config.toml
n_layer = 15
d_model = 192
n_head = 6
n_kv_head = 6
head_dim = 32
d_mlp = 1536
vocab_size = 825
activation = "tanh_gelu"
norm = "layernorm"
norm_place = "pre"
norm_eps = 1e-05
positions = "rope"
rope_base = 2160.0
rope_fraction = 0.5
qk_norm = false
attn_scale = 0.177
bias = "none"
tie_embeddings = false
parallel_block = true
init = "normal"
init_std_qkv = 0.031
init_std_o = 0.00566
init_std_up = 0.031
init_std_down = 0.002
init_out_by_depth = true
optimizer = "soap_variant"
lr = 0.00635
beta1 = 0.95
beta2 = 0.95
weight_decay = 0.03
lr_head = 0.0075
grad_clip = 1.0
warmup_steps = 200
schedule = "wsd"
decay_fraction = 1.0
decay_shape = "linear"
final_lr_fraction = 0.1
batch_tokens = 131072
seq_len = 512
doc_mask = true
train_tokens = 824600000
steps = 6292
dataset = "wikipedia_en"
Each number is 500 + 50 x the weight over the matrix's rms, rounded and kept within 0 to 999. Layers, rows and columns count from 0. Numbers have three digits each.

# down: layer 9 MLP down (transposed), 1536x192, rms 0.231, rows 330-361, columns 0-95
# up: layer 9 MLP up, 1536x192, rms 0.221, rows 331-362, columns 0-95
down330:492541503490501534570510568484492494518539527510524546523495549520462567436545475518557532621554469543423479437478449585454491426541540560553496511516406286489440643537510547569481490536523458528500522565538558470451486544445420455513457525418565485521468363552435503482462503576541472523
up331:410563446607469538447477561465546491595546547564442519442503547521481578551512568527428555604529488409474587588569575518445537525423456495527418542406493464561368543462438523478550614567525590518479464536533442457534517455511565535484566539516501474508507460492475435483541454469557512554
down331:532504456511403476508509445441438535465466540493567548406528558482434530458457561409466566493515572522479434409537543476516540465454501412499457500416633571450588584487598500447442409480441535497429585599586442552470554523572492510535556430495460483403550529488500540564517528489480559456
up332:526456426587517459442418451549590532434587540484473473578552516558432518522502434478434507428458441544537473560460391542478531643517509433499557515479465550456549517491576548477544501579518367458534511491605505519529502487482538452468452518402477521534518454418547535455511356515468484480
down332:489519383479460497506492500543487443569466523523556524490577595542504602446468325488418480526507398552497524540510498463544528469541493515481620433408430439523439420522537572438621482469549490508427534529547492491525515431588411443570493416528433546446375459418470557548590420575434554426
up333:432453562443420553460558487558494466443408497373419401518519502417582460481486448506406486465523477527496532492571528463571460528435561595550467500558446466469480504469559526517465508480447550504563542517508441557477651528607495447445569514502488545542620489457410576500543447594571400589
down333:542560524537543380468504490450460463536559569568576534424467454598473466490501572544605522542484491472512501460426456561458506498558474457495567481529565536517498479528484441479575487522516474509502465581507513353511374510483462522597411521488513408458501476501562507539527528525433678433
up334:544452417463567560492452500534550492461505430421484521519572475466396481399471478466566499471556558530480625629461460517567531475470541485584355438529523460409516453497474520473518548524439492556472436533516414441505502511606499377490503409511467512532448474526585559477503525490514499505
down334:454481466474565486454526503598437534469555490484541523462451560624584521520458425576615467543577477461456499535562514559474454504563508463539521498514400545543504477575480465529451498548465452487525562431507578410588605555505526574616416537442484515455515557527549494588413497488543524471
up335:488466505571509480410510479620608501510479487496536603470479573491584417516574477538492533464507440422473558533457484432455549538534534466485501588451503517496412555554571477504561551577469537454511468531436512482494552446493499457458438430541477577492450493494454590505491515553486435461
down335:484520503448498492502496523535443559540465541521516398546535506499407509470546464472483463521516590504526460497487505561480531551436446528508552451507507505475532369517412568555482477431506460460549504467575522481460533486494527451603453517444483489506467472478513542464605432526522516541
up336:552550388516512431433454470596470477558404506520483485522562555523452587515504500636447469494367505393467484527502534469464415479472551503501543507526437509438636466525467462498466451500505464476536511460495499551502497460479478517477541459548586525528584470550588466495518603447521497403
down336:483527476503407560565515455585462559493624566463540508530423568451552542554546528482461433495479487505476529506631470478395645421443451566519571460549468444524503487421494515561520420492558556448454500475522437457484509546506567559437497457525485525500518519418366446458474561550581527636
up337:426420521440450542506486559521521553437513543470636571470472482491452527443524450480550488556469422539472535450499449508548530566530485472527563483508426536409515547555525542452412535509457605523493537448501549543496474506514496496554447510519432466535371543511413471493431529532479428568
down337:435452510435513537505554508493442436554484493454558521519440502467577461484517557418477576527456597492503493524478536614517533448469478466520441476499471485521506479452553495448465465433451506497545510579558437402467512451505535535536549462405420480426571524577601519462488516526532478533
up338:490518431519564473509535492530485459448477533443401525508556423554458478448448462558558470589500533518555529498551599531479473545513456493494533514458525543462436453538523575497418476421494473501531550468530401531468523444500479471512554419510507629461426572620559397452493482560439583563
down338:507474524482520437457459486402437512402490469476540506504433557429513395477558551409497509445517419517481433443524424450446499452434589469376508484583512551522474540509523452495524559513494515545449470528557523424552524604533586454486410606564526479517494540478568563606510472506428470444
up339:480480543465493528485476488482541417521469517511477459537496348504480476550565413508453474492455538471509530458481488468460449436532495593635402518510466579490457516444490535464515559560471465525439421565525527498503458480487499522500479531430482381553552486509476512502508441525522516477
down339:509551488498516486590506441470597545459535497492512595420521507475591524590481525393470543543508506499548585584400366486521505451520601438473511536458584510465490422503506457492522607506502432537544428482474529537415426479471462530525568523562444486550478504471563452459528469496515496417
up340:366511506417540508548517485510511459462448530543446556588471555443389539482493468494452580536523495507409546475522509566529482473489550458525473452493488546437387533492496416474521466491506448481494498442461599462433517526595494429449461565472490503571457536558538499439458473499528376618
down340:360512440454634510464561506504415429568511405504468468406587427452448459547446491548570499619563460501493551468556520489381469505467521533561421497474536451532553560422561442582507474464551500470532469518578509463440439471474433519586590488504528486539611530527539456499554438475463555581
up341:492579514491473505533486469519403485464463480478447616489503588417538479492538534423609500447437509448442507571492442536506543521458519483446544510425473546549549508423573497524391473464420482501500494445572499550600490612569455582506431484530385462551477501515425480577587521560504504569
down341:434442550488454493406455493533559558560626492537490469454580485543584484559521441487490416564456476451433485544486475498566564582465466460536601513479536505484509485466491473561625503470509504497482479550669374425470595488518559601481519437505623389460513480479459553520477421519543421438
up342:454406377441406511474494550491478508525577517531546479538437457580375500497514450560480510595512512579404526512569494565366465494578468437562469463464467411415545512461577647501425541492570547434630501551469526535475490544497491460496477505430468448443574604494500464547452505559506528567
down342:580565569502592496508481516503495436488380481428382502465524473429583503516488503485524460417547494433567519452492455460555469521444540581509578550545510555576450479502408393569566485501436504559420450401508492479578463471456463523508544452586515546454434419497467464469518518398505511437
up343:515495505475564476504544522548431469407533529560425520496499480484448537527492509500559439487592463638533499544432509496497533574461548480541459501535446463482560453481429502509452488471514445481384460494493550524534421483481493519583508529463436555513564440417527451512502522480515501542
down343:427462464522502524563507538512586525538512522548507465441500506514504504481493432518476511443482468424501541592552621554513484474462491538502489497511525466547424445471525523470530544531499409506576505549475504487509615503490525495455487551517527457414436470509484494480398493465541523489
up344:427541399573528525477496426483478421471463426464473503466506440551565549511561476517529513479435526516595446472570503423492485516438582493522461490467462463503547460498451415467536517527433544477516496554533563540406550437491477488556482449532513524454435571529492410465488492512522491510
down344:509501553520448519493558518402458499630543503484502500494572463485455428561589475422432522433511540484483556564518556431507499528474478519579470528573470543500478441488514550497570452519601395449439503458547550506565467481519529410525441499530456510457453509458511500492457490486455551578
up345:488432518413454477415521507483446524456514502452442579445539534597488540565470452494506477495462486426530491500496502512452473527490492494493533566433444438515512465525526552512483564548563516524599487568560460569467514433472535526467559500565550526493503512516536390535421580461458497501
down345:521549491480536583521444453544519520556457423501569440499521547448560544503560436583482493524477543505521485534490544459491488486446517543488545498518523450481535507433490467474535522494502507488498482476470523521528474560578508452495599524471421545526551541537461596466471507526505504518
up346:340424487494515535487527560452486398540500611587581437474453389395508537516572536551416513540442510489487539499516588468532511453464438502518563502559462489444530560492566485391471493576575505435473485482563472498521449546509519605580524452468424536450551542453404576507498517552571623469
down346:557517526524511567476586399519414468525587586385552533491448550543502489438425530522424508502434561481447621489536471516464539513378457442592518529509441518549511465428489487462511484497538507561384531533569468508581536402487507538648440489534445434541575536506469479521441470516628535487
up347:587475480482520491510526469521471496522500443503488593499457560518500499460428458522561528457506496534460537526465595549478535471602487461507499537430538423544447490482471435571497455515511534496523476527472441483533499438486510524520554592485436442542500576494500430465462528559581527457
down347:512484442461469466521487566497479491476437494525470400470481442467553507493569511387503601505511486451468481550461449489511507452466565506541510429544522507563521539529517501487576526568500543450592429479586481528453450531591505586564534529468480518482573442499500542537531562511528462507
up348:564576565552580562471453479577486485503370469592464564571567445491561496496540577451468565465489466540368515508455540520496432460510518546448438558464418562535554585540416440462503552521360568545450412432546578546506433425620468426556483499514467479502517555591428508528460465504438468598
down348:525457498444521524462479530437457559477471506521532435518471511555493542530482410563487449535474525503576425550459498671545497476482516478542494546432485503520487448492521527474527588535504506490583514477467487439479564588485547455586550529563468483448524560373473475511565556546427519562
up349:538585470399461604505479484553581502541363453498479464470491571456569568551490554503551563480522498467555506447471583426467505480622510418522460495458525544505412474495450529513496457432489531477559536560514533517599527535528479554458495490539614486526399536516462515513466365535480542558
down349:534473501531544463430518459483515472511591545458514435584414470451546453463492454531454518539399578511396577456501544444532490416507580467470506416535480559493484506542503425433510510511446446570470493543541503482469479483466673433469517541415494610484505485509546406490390473570380513440
up350:523568528560416514450522509508530443460531500511459459487535451504514502521436498522497587423529481496502479448431509441557524582514534488543632502498419557474477466553509475534462443494378496536406501497491519514503464465539485551557568473474500529444567502510539574491525606555519512511
down350:469458478578467413427460520502483408505465535506531545441545588604576462453551446617540490515488480531503490513482500539525419481464507411561446555450554462527519554480523458522451618449577462425505516505503508487487572508519491501555505446412558509489519503526545466455482471473534483493
up351:422532575457523487536491422624374548492482469541522437447525542475598548444545470488513505431476494483477406475455410488500529480425476522544582537448455477399448518537429529439464504541402444512425404538567450486446486512546499458506526571507516477520615573450445511548459419541424408557
down351:472529494478563547557456472558546525548547522499483450500544425496537459677487514518586445482477538459499436552636398485541477448564502508393601440525458518447511549448569462581575509452563520539499469455522557448526460586471470524448534504459532492485499529549431570516529518548559512608
up352:516565514454353447571512510560447510449504469529549526472431474490508472532452493563409465472529573463512473452428537511522445472488580489554425501537497463505479561483540535511412457556565574592430460546480542462468466559518507500357523480502472492549553495443521634564594549463515463545
down352:584430489392522724587497533469413473523565525498552543537571511458527508625514496458485626508538444459527603518425492536509562590518399461489472491520438407445515393412488490501484514490494445424503461444590458506523499411456509509506486533464457462524454506432470482444437426520426520468
up353:544507511500458509479563522531507424563502516523552469506508488511478523445446562524413494491588492558441525514428595502431508580448445491570520571451544501533520566464535414477506481370490517540537498467482551483576448491479504439444458525418464430476445491528492469531543483481546458478
down353:561442504508499440531533539512480460507479523463484484475531610541489548571563535421483561457517655406426477400522465548487496520422496413323463454432418432606525524495571527589488557414519451502521447508477587453439505568471536488475504500452409439527547516558429520499482414449560418467
up354:539501545574574503447559494546545553529460502488583496477431528541454506446517494492509506422522526471519575421525503476484511542599515488540518516448427542454444521452513453479445496478571500519508510476467493593539431482564499381562480538517487480478511475485539471356542543566443563485
down354:480554525459525553524452475489512462485524556551511555498490499519459582538452484465486475527422504410447507531385395493417491414491473503484468536443516539487506531484397598501423449523478509471441580493556544548495575507467537542457574435539517493486448499418472524564489510582447490536
up355:453441488504592489532521480536498435458480585575432557548499397551510551500459479604390453528471559540547469434497496446453490379567486462473393518508500509570465477543488482451473407483525578541610518490490464505422489460539477587491538536529517557490540480489495513481483495560515561479
down355:571498543496461466524537425379606496463490436475508509556527396491544465413473401573541546511508518452508473525369437493473597485505366525531484432417471518561543479578456578485557548472498560622564435555440553503572520496563493528512544494532417577489490461481533422506463444462519512561
up356:585525405501489541582463556523472503433473466502486442535567489484497430543527494602564498474474587538496498505500566548529376426477371435451486518484531482543489474458509453569570430497623527550362537590539463459458481457535508538481542602458490475443455554337418590509518407548434547633
down356:578510342565468545427649569541452605491599430590590495435445488545549519493541434563424430401516512484509518468559457594502562466521466534503541485536439496445504534516566454495481540501439440511578445456466593540491481411488509423524506563521449413506505513489473560525466532434476569547
up357:498516497585399520520550471447462503513504457485497467548504497517458490565468476567506498438503524454564455476568468439469420621484473419574555447497502420459495494557477515552579467482551517401540552477475454583515498499493529464412590517636543459509472603518568529484489512482522563558
down357:480548485488515458536381475499510569505511462553529508511576517556453484553559545442489555586501454527509519486472562570455628434468479559422548645485473527543493481497467494534504515556417548479450504481552539494487482570473519523556481542357508578511444474515472476576523531533512517467
up358:571449514585568516532488480484470457616566467537401449564534486492505514533482539496460471437481547476442584523486454520492506351566566542570412507584493480500551481436397521549526529654469493488457487533531575465491532473536349546500535441476429333494493576440523439593435502531558476525
down358:439537448523406491443558466444543472634528480378471503458525511486534614498464510467524467544578491464438483490535542508493439514579524445437533519423435549574415493597482506628392437431530447523473550497579434538459524438474460468524504498528564469482570488532607536501509548429392451586
up359:422438534445528521493428516491508594628467514506522481490548523517461413537484520451439498494531445522565509502416565485568476493503497493504527597539428582557480526480524523500521524561434490501503564547579498386588455468520537407475468478480442488304541454466508556488543547572424564414
down359:529549481585505493543569476491563508477485540545491588540464497434561542476444412596477482468491500523487525482548451562530516498494462573506372478458492475411503442518483435525494491424572533517490520543490571515447464484594430590529447547468490510545476570454498556525455527461467446518
up360:566469512433447515453524545483490451475540578478480508430500502454413499642421504487509416467451437509517569527510547537549437483420503530479506407466550482521553533485482530479504585438459500456482496547543547497515448375486564558492498493509562526436485453525556553418489521576481498470
down360:448522545474479510644440569486525629485484465484549482488532462527516551507453514477505566504508447596557514602449474423470552475453454525470479460526481365471542494517514475508533548558361486484416575499503553482450470633440435427528493502505560533491433516511424498449561462404517537514
up361:419542384551504482471439584478481508417526526496471429511600505509620536545472552507466567451415427562502599452468484524474540512501506433485461576422465507458519471490479452537434454487512546481446484572499477519436572475377495472536571467488476509385518557509551524409453456528529454524
down361:401502480501463623462437488585516491558493515533574454509496545560442574506513396531448459559534530481513527532467456423449434526495556539541385538478623412436505495447375546440520571476473509466543547447507497553494525532451513542453554429477593496501552466514425525510470556549453434552
up362:401583489384485517481431440471457476533452639390507548495565498494527527624467454466481390483537539534485468542545413454486509532559464455470588493476526547453518556428477439499501510527519564530463413504493544522548518505490452488514511513470418545516469485435558521518479441458560542524